config.toml
hidden_size = 128
num_key_value_heads = 1
head_dim = 32
vocab_size = 2362
norm_eps = 1e-06
rope_theta = 71500.0
extras = ["capped logits"]
lr_mult_up = 1.13
beta1 = 0.95
lr_head = 0.00732
max_grad_norm = 0.5
schedule = "cos"
doc_mask = true
train_tokens = 124900000
dataset = "wikipedia_en"
Each number is 128 + 24 x the weight over the matrix's rms, rounded and kept within 0 to 255. Layers, rows and columns count from 0. Numbers have three digits each.

# layer 2 attention query, 128x128, rms 0.246, rows 0-21,32-53,64-85,96-117, columns 0-127
156106063126113160160111149109150160191139119108149078095115112157083133173124145172146121101166143158153109140134104110118137134156100134127100105124121062098149136130105152160156095120115092135105115108108148114143149214127118059140152136109150154129106157149141138177069177140136105094124106106113118103136171101131143109125127089148118114131106084103116138126107127108153166102047
088118120127130149125117107178157087141070134111141155119147094121168159160161149105148106120115167118133097130147099162154176119170148107119106048156164133144158128140156128140161147102141127138086148116196149144116109119129130153160139158110140147195139241157166128093125095135131145140090101136122097145178145091103164141124115108126141175101131146153136178127094140129134126121114
108104125103140127113124101134136143159163126090114088119147158110146108158123134176150173132159104144096138139123109128163132136140094134109178117136117128152135101164108122125120161115116087143166136099105100125111139117121129127142111109169133120128090093155105143148148110133130080091135152095080130104145139112124124109158104153115081108109160113103124168117141131128138128132136
179100091110134128123116141110117147120093151121119124115132098104138128160115116135165141111143113125152074156158162146126155125120117155148069122092114159120151128151147191134139125082139119099115095126135139171159070119119115116176143187117128114159147126108131116107136168127136159132135186116128142124192125078121108130117144118103134143129129116115149141141107157132182096124132
110122106145136138105142149151135187131068134107137151133152116113128144107127093100139119177184151125147146063154157105142131132115131145147152121161114162079098138156117149121120152117136150118148090106117096157121126111127151149107091159138177132116105080135109104101157109081103113116114158167114138110144124088096101170158112140127143115154104127146120108099138123149161161116150
113102107140089112110169122173165125159098135136132137150134141104120170135126092169146147126130100133146136116124173122111120154150080119134138127112139121110082120138150182130155105096107132139099144150117134106166080114120135087162110105095126152137105120110085110170145148106117088113147129126110107139173116112112156110062152106124131125132090104094066086103128108102114183105121
127162105153149152142095111133127118095139139112123160109125163144134121116133141089115116137110138114119138119140131130134127135128115103136176139122117114100135103120136157135120112146138144113121174156115161134129129145145105121128141138104124116136175112094131126154114115120130122121148100169115127158112123175150143120101124090172128133114111139117104118127122093101111132116133
136124135123148147127141095144131152119186088131106131114100125120097147142116106130149138147168133127112124096105114118140147138130151145137161102133102136139101110125105111129129125108122099112127166119119113120103167144124128093109129113111123114121135098152120142146124125099097121107136124076099130126121121152116146122134117146147103131107132134077158101154088109127110147119132
115149135127160116120140148120103118089163134121107125139116114140186102116154170145129111093094107166150122160148119105148144106155100142118114127113164122152131127088155119129106137121131122147128148093129124128098148144142151161135120119100143107091118199116167117141106109133133162105105075160145098137116130166153142075122114104150142133127108132103119132152102111128113087115144
114116128121115074131135133100108108110103180147109137139114091129161127115085142155132129118112111149137136127108104123157112128096157134106118148157087153135132123142205097131141153125121156156133125075126155132151123101111168179095101121144123143117124159141130136105108095127118139153128124139151168121102146148123105135146107133152128168157154160100107121128116090132100098093147
114124135146154134100131156111115125108112102156121161121137156129102125125099125112140119119138113108107122111124140142162128133130112123123157145101150098122131122127119109138147127125133123106145154159128111148099114114159134169124130155125117080122106105130146146122135151101130127137134124148141134140091099115120128160126124085149147119123092116136093111137118132132153131136108
116129106106121144106124125084154147151112125149091130099155133157076105126117128113148134124152126126130131114098145210151127118117116121138102111135115116139127133156122092123137159124133109124104112157140086119152117111101120130134098143155151148097115120120107121114111189126142108106102137085115121127124114066144135143110133128125101125169117119137118073108137122115137145121111
122138145152095126142146104133139084135135115128093111124111137110146113166137133156128153113125128123123141099124112123121148108131157128125110110136127166145122149132137081140125169127135106143153123120141143133137138104139125123153154091117112163146129134141111150106146125159127142108119151110147127108146131152108141137160121141111122145106156130101148113116126117136116145119127
129064118125109120105144115142170164141123122103110116116120118151134132105124106086126152119167134122149138113120154136091142152127134149135138132153133127143132106166103135093129136126138152136126108090165114143128127137116130142102101123147135110145123131153106133108143154122146115128106161109124147112158144128121101168145129141123142139128133127118121147116120148155121123100167
137098122129127076121137184108109122114122157154089163107128109137090101139117132122124092147124150104150115106147153098097129128156141127131112128103159123157118139165123130119150151151102156145158104162172133112148133125119146152089114127128126180147113140121164156143164133129054119131133149078177114105107102101094119090163098108105102122143146118120111146127106112138127117125123
113182079117156143161096107127146094132100097166126153135103147112126129147092125141159102141117122175118123113122109105126145135096128103133103092121121105106146097149103166116157144199118128053110152140085171153123116152124127117145124165146117134161127106126160116152195154132140101165113115079078109122110088094130144110134161147144142147123092165143141087075116128111150165139165
147140125153131106130113131131125122134116126157124150137122118126145167142121099130122124139120158136153073115106167160099126121150153117115118127131132123093145113148122174142156130196144128072072117159119151088177117124161155141157118152106100149142111130133125111104128144110104124129149155111133163114100096053149104149136115138095126156130105157135131116062148161132165118134139
120103111127140134110143136135166132125119121148119073108168076112120089128117111134123149107118163123111129119106102134091115124118122104101112134160134087166152088136105067109144143172119147146139137125155105126139106080149138096120116144153127156140151121109099111094138122153114075136156138122137119112125171117155110161122121147154096140103153140122131141107161154156091155103129
141081175142087147101096157100122165126075179133172148178116155112161114164166088116129091118090111177144105133112113163089152108108154127115110095088153137108144171159101141151101130146122127121144121121154105152154091160088160114150160095113131158134105098055089140079166110090125098175099124151150126158122154119116153118146120131132090140171143120109142093114125079169149128092179
133114147148180109183127157101119120103127114128121102105136176125129156091130064177161084065147135107151130157112125086147150129161122130157104163155075119153144151112093131074131174140112175126140134157112183119150128118120106118150155088107104062078121097109132121118154068112122079141130140144146110168157088114108117181150140132125163171099133127085123137136110135117161164126111
142111140151112121141098103098129121109089147122099149138126116119154128118135098136121124080068126103133133139141109088127156144161106080100141151166108148140116109123169120140124138121148108100096116164135127103143139106138126154152143108129158125115110158123155158090117127140181128128174125188120160121098096108127131124156161123117160111096107095155106111157133144103148109160141
111181130165110147130140139119149114149127119099115160086110137100096132133116110131144133136136164131107163122131136168136121114112112130107195131155139136137097127118159112128150127087165104151120135104109136123160180220097113118119084116158156145099152129132071128160132126137154149174125101127143127161131145114116147135173151142145078098077167135102106149167114092160098159131136
138118133166146126107103091125124165125157126143123125118129132163140112151153167133124107120121122073114135121092106134098148128085158153119123106135165129129131132137120119152135119127167078100140139093116122139111111103124134119168131131114131098140176126140121114135184142097119136073099128140112129161153141150111115134076125132127128119121125134157117146138132182143128087090113
124122113131126154124130126147057153099142164104101162141164137146072130102128149129122139084123159148136095127126149165137117109134135139114137127106147094158131086093133140085124072110129170117144162146129116116153057165121110120138133162118154156158091071150103124130158123137119132112126107139098122123153135113147115148116084122112113108090112125100139109122094120134123160116102
151149114148130136163140126076120093123144124133104110141153151151181133100152119141174179133140134133161155154081111089131088162162078136086141150134156144139111117100123072171145146118087103111134153106115159112119094151129116125122124134069115173101095134143125139118128084118146106130125117127088107161104137157113123113169172160114143113129120120089112152139110112115139098100080
178110138103103129135126172142151128146113122133157122122122091113120180115076126140101098136133139147134108157153145138115150082153109116154087139120113133111145171140112157104115150115128194088097090152098155139127105104106128155138118139128151102140095129118148127100161162155156150118117135090173147105143079093146148141168147141159163140115093113171110074110118165122165130127114
167100131108111156088090103174118175128097139161150134112108178118116132113151109093097138089139091113134124166166165083104076113156129127139164102110128116094146124157119200099124121135104122123100100160151141126153096122080108083170155148114112092119123092168128138102143196137121105118144132096089144125189102084158146118124144066159144160091115131179115109136140164149151116091098
124112146125126166092043077124151151131085130070097200104113143079064138138125152117080113130165105127110089108198116168093156113104096149105179106105130151167161134131106161088090141118143147095096108175181158125109146140114120135180138178117147105150160096146133108134113146108151109097136097099143112102150140080140137111112111082208111116102126154159116116077088172156108142132145
134077117168160065129114140126138121112107111115166168104125097117081100172104128101131074148113136101115115118128123167163131089088135106070133108086114157136138159083157118158120126153180130142135143163175144129104140114165143141159112119121156168115192150134117152159135092130121136147121141163143069144155157140107097170090122152129078101125148169104150082099128141163101138178114
127166095111136141144088123111125080122160102131105135115134136123132133124133129126112133131145106118095139141122055079139107171097145126133135141174110143138115096120142093179098095154153081117166157124127106126104163160158125086108075157104090129112142121182164158134129092091146092130134105136110145180091147147128115161175163115146126137155153149154134143175111175113110158106129
133139143118159116158157138108135106095110140162127186176135126099144102145113147174141145146143136123094090137088129133163105203130182122121155157130097110155128102118119074151118105100133144138170144081114128104110142166144109114133130147126083131177136142144105152198094106113157124147138153136135112163105164105109150112168111120114094109155161123132079110143093070132118139189108
122153114143115118132179126163134112109154140175121130140127126128149097157190145159114160115133103095117129117088177081133083162155149151133158152143123116105116087122106090133175092126063131139151188161122104151129121105102109116139114121157085118168120116151086146161084129132094106121159138108136135149094128123091141158155137099098128127144126138168113146151178093122130141130099
125151146137114143137134134121117137108135133099114114115137144135097119107124163119130141125108103144128120179160121139113090096086132142084114152119100129142136120122131146111125140156150143134147130117113137080133132143157099134161122155081126131105124119146082129156125099100111098128139101137108093137143136133133114112122108123141091128125142096097110151145170121102091106119104
099104127119127109132143112148059123129167137133121101164135136162101095098122134120142177147178137127113105121115125100132073134164104134115130112149138100119108128095126108136145157128126110133147142148153136122105137145124127166082050142088154104113101109182173122101111087131134122131122146111102123127197105110088123138170160114139137114147100110189144112109176118123106117130140
120136110143166122143126162115111104159149104119134146096139128132126122125104113127099097143108133131108138112089134144143120108124134106133157127142145134152149146098128124158132158107123114132121142137142108155145176135141132127089099119152152157131141149144160142138156099131106116161124105112117168115081103162141129173132157146106112109141146153136157131148157111120120135143144
145145104092127103142145093143113114149115138153108092153138138131104132142149132130189146132145141111147116116121166106127136141120095144140142114164101137098152086172128154115125121128055079122141158096106148125152111117120141141122107131136110110135099114143117134120113146105095107156133145082113128112134113082138146095133140121139147135131104119169155112134131102146147139134162
147189122143138093115141096141095169107102141150101098128112115139151126138168139108108141121107105110114124105121154104073109142160116141166114112127146106082090090098115127131153160105139081130146102157116167159125155129145122079143154146145153137130156124125126132115127115133126120128153112148127155147149100146115107140121134150133141143108122121203113122128171104164149140101126
129072149117076139128135083111124071145093108114122167112113135126149094126117122130156168150119151130090125085095116146111140119111144098151132087179157156160141195130109143131076158104127118139137098140120107124118139133150142168090130155152159089123059147125130062114153178170125109106115106137139125105110100131115137125166124129140132117141155138180119129086135120143138163090162
138102095117108143108124136105135130164104107180132154171139144131149166146088126114162137154140148095137137136102136086112133111102092113105186110128135145124137100187073119146146167115084118140163113136081163144147128165124170163155091126116175108163158151145132135156152184105144105180141141114144119092114096062141100084151100217150147142122092128109122062099125131125154164128148
124124140104102154113158105131142139122182153139083119125064117136158119130133113150158161127153121115155130144097123128142103136139136193147101133127113101094116153169112079092153094139121134163127174121092103124126132095071186131083112098121136130120075147111153150099120144153106172134090135074163124104128098137148134162169125108135152162142089119173174131138137135126157128084174
128136126112178120147134111172130124111146129130146133098174112104142138118104130121197127137141162152127128105128160132125106137161105116106108140119106111127120151109127096112166123126144128131126091157120098092138101124125122136107139174150202147144117159115137113131141079159090121079136130110100184075105107142092148135155124112112104126115125157144125111141113099151122129127129
155127142128149121135166094134135123114130128181142138124130137140105111129136182152128158140115176151111081090137128116162177122152145096098146119164119135109119088133107105097134093072124105108155123104159098104175138108132139143089084180163153121117129150132124125119116117103136126147158121126125105122186097084118129131134088121113094118157122144158137112099136131154117116146147
154135108148124097129117158107103122125124110135106161126175065121097141165190116130141089161066114119151095132101117146138126107120126103092144137126127102147116139121184069123164120104152141111100110096195121086115128135150102123113138144113135189152129129183099202106170126121096154106135110120140136135127134121125108123130105108156111131115148172170143118153109147156108131116104
135149116140136072136111109164125087160123123144155114099096180150129130128126145092160126126161124126135130136128172125147117119121103143106102162118111108099130137084154143086194158111158122193124120130176143106144093133161123094160142119153128151144152127162112145128114063111064109115128129140135129119131130111128068105077109137165153083112155153126155113152181099130124097145091
140111174062144150128125166134123104144127121091126110155176154111162140128137138108169139090169137134204083169115100128180109103148143095099079080126182109150132108142150148155184120143124134133161186152112165120137104186154109120179127126106077144154145128165130181113105161142128091123166151121081107075136161114131151161139126139054143137123181135154121095176123112136109135125078
117130132123087143086131128143096129173072120151149107159107098166106155140037166153131171099158125112124082168120128102119107122109128125153091106087192134077150126107136151172125120102114114146131142114155120122126105162115147100073121114097156130138152156136134108162141152145131118130141128142111113133125100165166180135099188137139097134082161085096099162099106111156153107099129
122124098124168099124154129120116095103129106104110108142138174136161115135126138163145152078129131147169114146114140113156091122140147087121148148158154126140126119101149161156121151104093108112156134121097126100143105137159110128106162090140133122111118101095130141108109128172128084124135126130084135114148089143156110158127123164111128106097133137140121129128175110074143155125073
089115129134108115094128101124102133160121129148138146115090105124148147146133109141104159100170099168089056156186134089153118125116150108119125125122129147125149120163113161125133115134135113105111144136147092163131104149077199192130138122101146124126138105133125091124114144113146133138142158122141155129169141090127165089122100144144115161113151077156140113080060154141180117120121
152139106125144103120145082156127144149111134149150160155084104142131109092133113145123151133136159143085095104144124097142126117115119129109115115116094125144117083154098117084116134154116140125105124097126121103117140145092141162114170108151142164116097116123146107121077109133121154122120138133146141123094141116141113143167134168123124117127141125130143086143088120162168102099127
093137107124146096082128109118171097177143117153171096127123136105113097113141162147121142134128118198111149149127065104124138112156101112151114053126130076150195159114095096087133128163115088112137101112081141144154182142129127135158098157140143101112112111127127167142161135112117105152116115100065071115150133115160138104145135123111090137112103133104156114136129091137120151165064
122109110114135176087071122104140123112130065155167093104133118111095133129136174121136111159095107126129164113092106162139131134080122144135101145116136121131097136085151114122124147135118132101162139134096156122132112103132087098141139135145121098104133120150132146138139111140108153145117096122162107156128130116119142115094144088134130149126127139103131133151143130136103140130155
106098142165122134132146155166174137113155104125137094145171105143123110119091133120115129134132155121165155143127126166106099120151155125128137121150146124156113150160126110136116150108136130123127085146147145131096117142158128147123147141119118107143129125150123139108144143152115127125114139130100059109118126144118152167157107148084144106074120144152113115166156141124132151186123
171110122128126138138134154122090114126108131084129111159110166127115135087129124141116107117165105110133153134161140143107164128139154139120105104131135113130117172135127124148106124112109138106129095099109115090135110138154118122134176134135128138127167140145090112125123145139158092130102099142136114123108135143146151105085111088146119064117144131081122155128125117144114127131145
177172146086134106216116200164070164130129160092125127148131115156161139092092087104099096112148156118124113121143164161152156079132135143137087145153123149145112139138152164084092156106137187173125119080153190158130132107124164145157144155096131167146138169137156112130122105131145167145129151142159130127117124133085100161131101149111122120137113152171115119171125122074134113125136
129133103149112119106128091115147076133134094127137127113131113120085091136138115096148140133126120137121139150127095163139112127115159097106146115151113124135134124107100084124104135135119104102138146187096110119116106138161086126126122165151109122137136114166107112159104177113139109080112093096117098162118161150129181099088162114141169107110124101099107092165125099114136117105109
141136121117080117098140116120161086127128128115118131126119117125149122155120116118120126104151150142138107116111098126154118096114136162121130116132174142141197112105122133151148116130129102110117132126134104147133131112179112133140092162155137124136118137134121113118154126100133137111121118139110127081125159152118103129132146187134130198140108147167132134142100123113134121078137
126153121107112108133111126151120109145150152157093145152140128147129171139133124126170134126117121080151104105122120145112116124123090161134139136141149152112119110102137087134122113129161120140106122104148104121103140088117160123185117173114138129167106136112153137126153122123096093125134145129150154125123115158103143137137133103152121125112143110143135112125140171135164119122131
115139129144148096140143126136152161153118096112114133139164100153161104140130138139120105124143127151116133114123115098127134112142133124146138139156122162090137097151125123136145138141113153118108141140151141116171119140086118120111138101132108156128156138130126129132088104132154127125136165119158142096105114119186098118133155143137108139133110128128128146104123114147148160118131
153153127111118078175118133123129131109106126123115138135135107114150111141102115161139138136087154117144077149096168095144135126135185131154136153140142132118102127142097122109165143102097121149111156117125157136119139132131078148130102128122136171124115160137161113096117130128104138143121137128157136096138077097090099109172090153134119124157092136121099114130120114136133148155115
132141130122150108162123103137147161114169118136078163126133157127179169139107162100116136128134112159143092152051115132068116156120121121132153145109140113135135142135100172156121159139118134119120157156116132116103123114100120131120160126079147081068174124110148122115121158080169106107120108130086146142161092122132112163105130133185069134127108128128157128124110149103140132103106
115103149111126152144089140132103140120105138129103176150058101122151172141085123131133085125085130133129135147102125121107141112124129139153148116091136163091147103119105148138165136158135092119126113121102134102128137144129185167130114130143162135137147142138144147120190161105140132150126117098167115105104106101150087130106125142141121171164095153130113130115132148111143191127120
140143090141173099146131118146116140129101157136149100112139111127158140151137146133120140160156133162145081125132150089143126117165107119140135156118097148108166101115145127137133116120113115165116131136128158098183136140096134147118127105133116139152146127113117149130080159121137110128109158100138136115121140118114119136159147144104103151167138161132134149135146093126170166156158
141168095136130069115132137141097099150126138170082143122103112152137117125127138142149107104090112125156113147112114099110128145126125133163107122116116196107139102082154131116119100145112121116117106166083137149145118146120170099130154130121149121158101152145077142116113132102153111120116141120154165145109131144134175131108108096164111151121108120105132180129157149149118109130102
143171119088131176115151119121152117171113128150105140128085140176125110108115093107130094107163118112104111150175116125099148136099126107120100153119084140129156097148120082160170121145107141150164108123149086144122114082136149113091117142148117150138131124084135122161150120160132140129106162099114144140138184138131160118121117128136124140112120118106117147120140105143119115135159
131141142125152136131155137153109100148092131100104080131104151131131108139121084096149133110082152141196124131125122130124152123147152091118131115155128139121111138151123152114168182138128170170138142153146123187107098133154089118145130143093136153157108155113150117128149092117124115136148116142087125134138136130090148096128077113151132110123113104141136152114152152164125126148133
140096168135127075122164131114141127123120116164100144129104102137098131119123082130174088078118150193114110163134104164091122136086161115046143129142089129136132090119134112183110139116106141146155090146116130088133133166109107124115158133115152201117119148129098117071098138107157124118177143111132099194076136149135119125152131115133081099101131144104133122145124127158141132136109
130133125161119119124166093136136161126162175168114138119147121129122121170067145151132120117128126133146121103127148140069143138113136112145125151156135125093121107148143148148133144141145130135137114072131142117117158127135120124131093138123136127134133089154130119161152127084145141132130098109116148111143125110101142146164108161135122140134093121111124111167116108137126139101133
108142132134116142167102101141127116119114116127113113099114117140127139124151136162129144128098098097129125091175135130107133107117179117140140141126107128115114138135144097111143105157114120088126106129118133122145141078124094115126108096146146133108130131103151146092164150115113139071136116155139139151168152160130104106132104126163121130139099104141129137096121133138113126142156
125133123134132139150101124126101117140135100101121110176122126114146153129166125126129161118140074150132161139117113136138113151136143137137144124137120109117146109121122110120134157126121101133123118106149122132086133149111142117090092087133109098082095131170148129154160114137088111121145076130082145111116164125105135123142117139149116114112120173132135130125140116132164136128081
119107157116123149070091085107161145127082124135133084111131122122095147124103139139085100105158102157122117151101117108145116140134118112162126140112124184141104164130125154091119121146129170120144106179115092153160116131085148170139133147144156110137107126138105107089160149159130108124138114132122124121150110151126146103098134109150154136130106080112130074148080161133148117139147
100094148105121161110090106141154151143085116171138043099137128124112114102165130147111137141186128144148162078105158115102091167128108173131148106120140145119140118110135131122128129144125116123137093172140132143170075133095159106139146150131119131127069103152075135089181155120087120139147147097123098142146130112148155105114119072114169133129127086085083086115095136140157139080128
110127154097120217090188110108152158131118131115146136129126132136138143123149125121101118098127126127110091128179142147126136105135073156120142147111118156123134132115126158067112103133139149088144118130119118112152111125119106146108171122122142131127104129072112108089140150144161134158140124098159150124142100130155114118140121130138146141113093096101127131083120123107152108109163
147092153164125101142120136128164098152132099110140161122126108127112107144128086108143120176113120083150089124167089191118122144135148105105125155077111139114141150144138093146134128112138136124123123134145144145137118122161108118141114134115130141160134122128115156147147106139130154124108137123152134163096122153108159149154140085152102122103165130121139118123146140130104107159074
108167124128137138133144155103110111085164118140156151120199103125161120124101146077096090117183123118132120145081122163128139172119183142129130119153129099119135103143130074119113119087144127109119153151147145142109136140140120124125115152113115138132132116189139174128155095145118148164130109110118156149095185135112113152173109129130136126158125179179140117157113131111134102193093
175095156157132133135124171132158129113164111127145179114138135119121112141099168154143117165133122094116156200089154119148099146139167102087165122116103120164120127098106132138100103108112123157133105117114126107153157152133114116108112135112099158128126168109157130147074150105112166110110156126123095139123141135133119103151116167159113084102142109157114153135135118141085143178089
157128080146125120139123154131130083115128109157075094090176130137121106106160140136126142147131145139161152134076161111134132157119157130121154129155114085139134096125155072133158154093114103141100147163119161120185125113146134092128117131131134146142184125166122147124164132163096142130152171103120138136131121083113125107114083158113116097121124161158110102111133129176111151177103
148135108152132148146135143087130134117135162119152137115162146116107129092114139111114115115102169135141160149118154122121143134135115102101130145126106127183119149113121112145110124130156171099114134132098142109144129131145098126162146144119109132133170080122155116155130139125153123161111089170120094142106113131112131134131130119107123136108137119089112142131123105081158128130111
150113127089136101152117149119126149178161152122105103152160125145120141133135162118085136152156138118088123093138139130143124138162094156135152125126137115122146101162107146153135134133094115150144150119114141130118146107114144136109121135121114116136160110172149128125091159165087156152124175084115143114132145124131141139123143181112162138106085159133128124126148130116103105123168
136140148140150112174137150090072146120171106150138169114149084148167164159101101088127131108106103139167102152102089175106107133134190159108137124089143115126128145141156124151152140138129117129110137123089141110127142149112106170119155092135112127135163133158136207144153109116115138135139139143146182158128145145099120125158145115099069136133181161152134106156129129111129110201116
130131091091125118118133124145129137125102129165131044157141128104114154120140120149115136122150164117116122096131128087124120155118112150146114142185115115107129143148101124136123146135102089165162148146128105169112139125111155124143075129124149128090097095124117127101121141119133110185109117100150101130127109100140126110143115149132165135191095161146144138112153109148143175075135
110102082135113104151093150175095118100123152138085087150091100132136104117118162137159150148114145118136126112149166144108148107139102132124130136175209125126125102126147122147103173123127123155152136138159123114123169114141161122152129110105121157138163152123169124163168124119078123149146180119152119109154103086087093163142112166123132173144122170137143120076137115154127184156120
138111161122098089111110134137122130121115162083156145146095112115118110145112165112112156143141131156114133120134117147070128111139143108125099140121130148125148146108110161164096151105109136148133093142100124157101143130117141176124142100151146105105124118136122091085131099163119144144134134106158134085135148102095118165163155116129110104106132117139089142117150139131165166108198
147136111127120154111125118111118149125144103170143130128077136134126160138077130092117128151130144097126106107126135080127083132118140176138129125071111123068173084173114137113134140164124150128109122148062141211136124128124179161170154149138124113132139139165144184119153154127126148190129122063175117117077105076114104146111096151150152144145104123086101102137116141123209137121145
099141128148143093176167135124139132169099124182089110139131084135117150140120102154132142106125132147120101127084121124120136148114141125101095122128138149111178103180139143082193181139121134159118167119116107140114101118119171111132118144119145143100140134142081164117163121154151123144173133072144145103097106128132103105128091167108111106143073154113124147175099130137125136135128
123143114115103129190090139125114108133146106140132101168129103160122145140144109136152139147097165140141092139147122096087164116105126100114135101141103132164175131131158103156121140140118147124153121137154123125137119095153135136148144090097119132122166111094130154143097105090125102135154162147135111142119153135109104149135122155133147137139131149136165096134142108138093139139111
130115132139118119126132122117125120110149107143149093116117145133136105129122133143156144161096115127113118101113120147113111146140120081122131144151100109138123120121144117145119113111115135131165172139120070091149106120152141101120124138066160148172109095125103116146112158095140116136146123127111069145125117133126121115154107140144094164145090099119140131102178105149154145143109
176119102131151115136120155124088107162124090143139099115165107153103112164165179181154079190099130175142136118141114151149111099128102108141151160133111125146095105107131103111135137121106113136133140083180136088158126130136094132123108124111103169149116129147165146131119092134134093133133118092133121123126099133116126066144127130147109114124148147120155105122156129183139122171089
142111130161096140143089118138121105139132127140123106093130134105124107114149122154171178114107180092098116124127087132091173110155115127129161126175107148170131110120132080155132147092090097116164098097142141131150163119155107122138103157089166150130167123136141147122086108138099104176149139132122099100147167091058152144124124131124119132146138125131187152104182123109130152134142
# layer 2 attention key, 32x128, rms 0.228, rows 0-20, columns 0-127
152150131109113141155085119118159077127107124128166113095114104133114170106163145135138138130092124145162152133109157090126116132100063134124152141115151122138133138106137127085125121148124126142130131187137156110126127117129108125122116137148110130139113185138154143109127102162154149117122150148128095124119103154129138111134132114110125131140113156129129154141123143137136116143144
147145142135163146120137158155115177145146131159130123095108127110105144102101117129117107114140126159149127142097133145124161129099161137123099166095110100114096107155104140125160156157152126148152124128155137130093139113100139112146156140125113086134184117107113124108162096149165098136170124083156130145096099126140164132131114117128137143128136135145117139143109144158079111102134
125134142112143185135128183145120101134161125144139111106126117098108128111126113118114107142112126113123147115126147120119152092154137121134100113123123101083123143133161154131130117136144154120108136105122169121094157128115110137158162138120127112148144126137143126130142151124155136172105137132120147117100093121112134116140102137118145148142123144154127117140161148108109144121127
124126095091075142128091112118119181186127148127161143117076131103136172159170147148120151189100142138110136105150088140114123154121093148126092115114141103149178118182119126146167114166106094162146071092112120119097158132131156139145082099142104094130143090080144196094153156119125125160111150106111133116112144108130149166124139143095122102190120106164114142124119116144125156114155
117145130106086122098116153124085176161090149128153134128123086158128140139148107093117137159086130158129136133152115157139129148127127137127130172114169145134145115166161168135140162150138146170118128132147096141142136119110165156108092081147140157129113126109160143102175118147138136076123163122146160130138171095109131136120125145107155129153139113132138134132106128159152104151138
133146096099169106075151139189103119128162179164119103100143132104133077145129098086148117121156145150112124086099109086103128129142115153120131122115108129105100104084119125161119104154143088150118169161134099147105122110120137086121106164156115095160101127066102155108152166138124150120134121151093124124122135122120160114154122121120118148131116119137153128123120124141132139104117
134096150117136162134156155126111073128127132115122111158173123133133144121142142143132131113102112127157152171119164085173127097163126119122150172121143149160109095109115100153106144109120112107140133121105124119090140125148079122110118129099107130127131121124136117101085132128148120134122121124098096137127108161141128128139136133140136100090124102079092145133171117102097129140106
160137128122146169094113109121110139112126147136124136103126171118086141135125111123124122141117094110128104081095110127123108130165116116139094106079112105114124147076132137128146101153158137142135134137119130161130121137101107143173161170094121096116115127115100131128136115126127136127123140125116149131151082137115175112131116152127111151139128181132128107137141162120120131108143
115126109108155129134147137118145125110160126124144133124109149123114136110096152112142174143142120097134129144131126109162123128101142141087098134134137113157145128138148131135140073132143121133118172109113095137117129138113110180136157164130151151103120122177169104138078140135101149108092097116102150156110083170147143169098098104150135124140181134133138144136104164132118118117108
110120144120122123113103120116106117108123126122154159133114144167146120135152147096146143142108127147169149147157130142147137105122089151134103165118152144144145151155153124145132147123118134146077107099170107124154112132079126163122162144155168143126122161106157110072104094167148158107099166159127125124126172086124136139141152162152129160153149141113123141152099142181196103131105
152137091119127128138162145135110125156133125123120123132131154168127135115109132134136116122175138123120101119126137131102113111142114126120095116139128110133127109110131114150105126106168087118168152139109097120161154133173161099128097111092122152115148103150159115164110116119102168117119123102119160146133050137155148138131119133115101109155116135135123118123136103107062137149138
113180082114104090082094126119124165155123125127131071091088135142168135136139131132124127102153192163168117127109098124075139144070110106151075105121141121094174139162102115144123129140121122131135108161116117162173141133153155131127169080099123096103169094142135134116126130128127133102126138119166158138091118106088136173141104150110151138148131105142115183098111145125134127104193
140123128149129140187118110106112131152095081109107121160145104133123153141116127179148109154125116095153145130136091132124128121107124122138114104108149112115150109123112149121154106131151113158107143142157149132143112096099164109127121136123122130121141086139110160150145172170131116123125132118119099068138176131131094157097121184092141105148109139130145099129148140138087092174098
112178153124141100106080151145142165137113107146167122120109127142155119085134126099112152106123122131119120140117132108119100142135109108155134127127152137111163154123119118149134160144153149137120103138156130143148111154130130113146146108133131165135138131094129121108170120098109160101144182132138145130099148080109147120121085122122094138116095143143133131146092101151172109137127
097098145126102108159173104110136143108092081126123127077150117120163146134135124137121125117111149133163159112153109160106102160096144156103100173152119104129131138160119083093167142120102138139116104122161156121124118123106153120091109091117109151099146118131088135140151106162143121150187144154165141107136161087118076119125146137112177083153111140144153155117131126127122137157178
137116103141128140107129112099170152164105134130139113072047164116129104109113126117111173146148088147125138135128088128128119090121085142113136105080132117146164116152063126146152119140151154143160103122134174087124125137149134114148148098123115099113126097141107129097134154134141125129121108107104128152094164167074127135107101140138120129095070159139142147090132132140124057107122
139168181142114082140076103134131145210069095134132099101186064186153182134185131184079122110111179161160141094099085116102160183090107096204108131161126139049175157091126183113132102128171121121040122134173148191122127188073104101102093055102100087069152107116075158108131096156153208134151158095108173075131147122175112132129182200088220137211074119198139119135157120163105132139112
122125113132133124100115141123157192121130106111147088121118108102129143133080143138161127104116117094123145137152109147115115132138105138136123133123096120141125107129151131129116133133105144089109122100157121107123103159109118120135142139154114114142141155152124124130103101137107125106139120134132139144126124089142086138057106146168099125088140154106106121091127157152133136163112
093117141153106124139160087144159136131119135140118125114119163163156137131099095154106084125137128146111103135100139209109124125079136127124138156142120162143128127144129093122166128120098135140122168092120123138123115148130160089187107118139129181119119101105116073110133170080166154143145080143099106132144151145149107108146110139133132125152147098149163148148128100136117138142178
140143130124137105089129133148124159136160139154167145165148151139140102077110090097132152099143162107148135134130149160144123145127120150131134153145090135118148126120108103108105146123106166096104156085117149131141135147202131154175132127117143100150124113102131132134102102084065150121136113105115158144097157083137116093139097141126114137115123146097122117125086087144163154148099
136091119150097126150144141150138135093132095108103118114161112106075086152102140108101096083131123143148147111137132083119128072126098133120118140129120162161114146108133091136101145141074128109088090126152158126121107144128098149172139110111094146147153131142113134110168069149121124154171133173134109114145161111120138136163125093143163070086156087166132179091123118154124148140101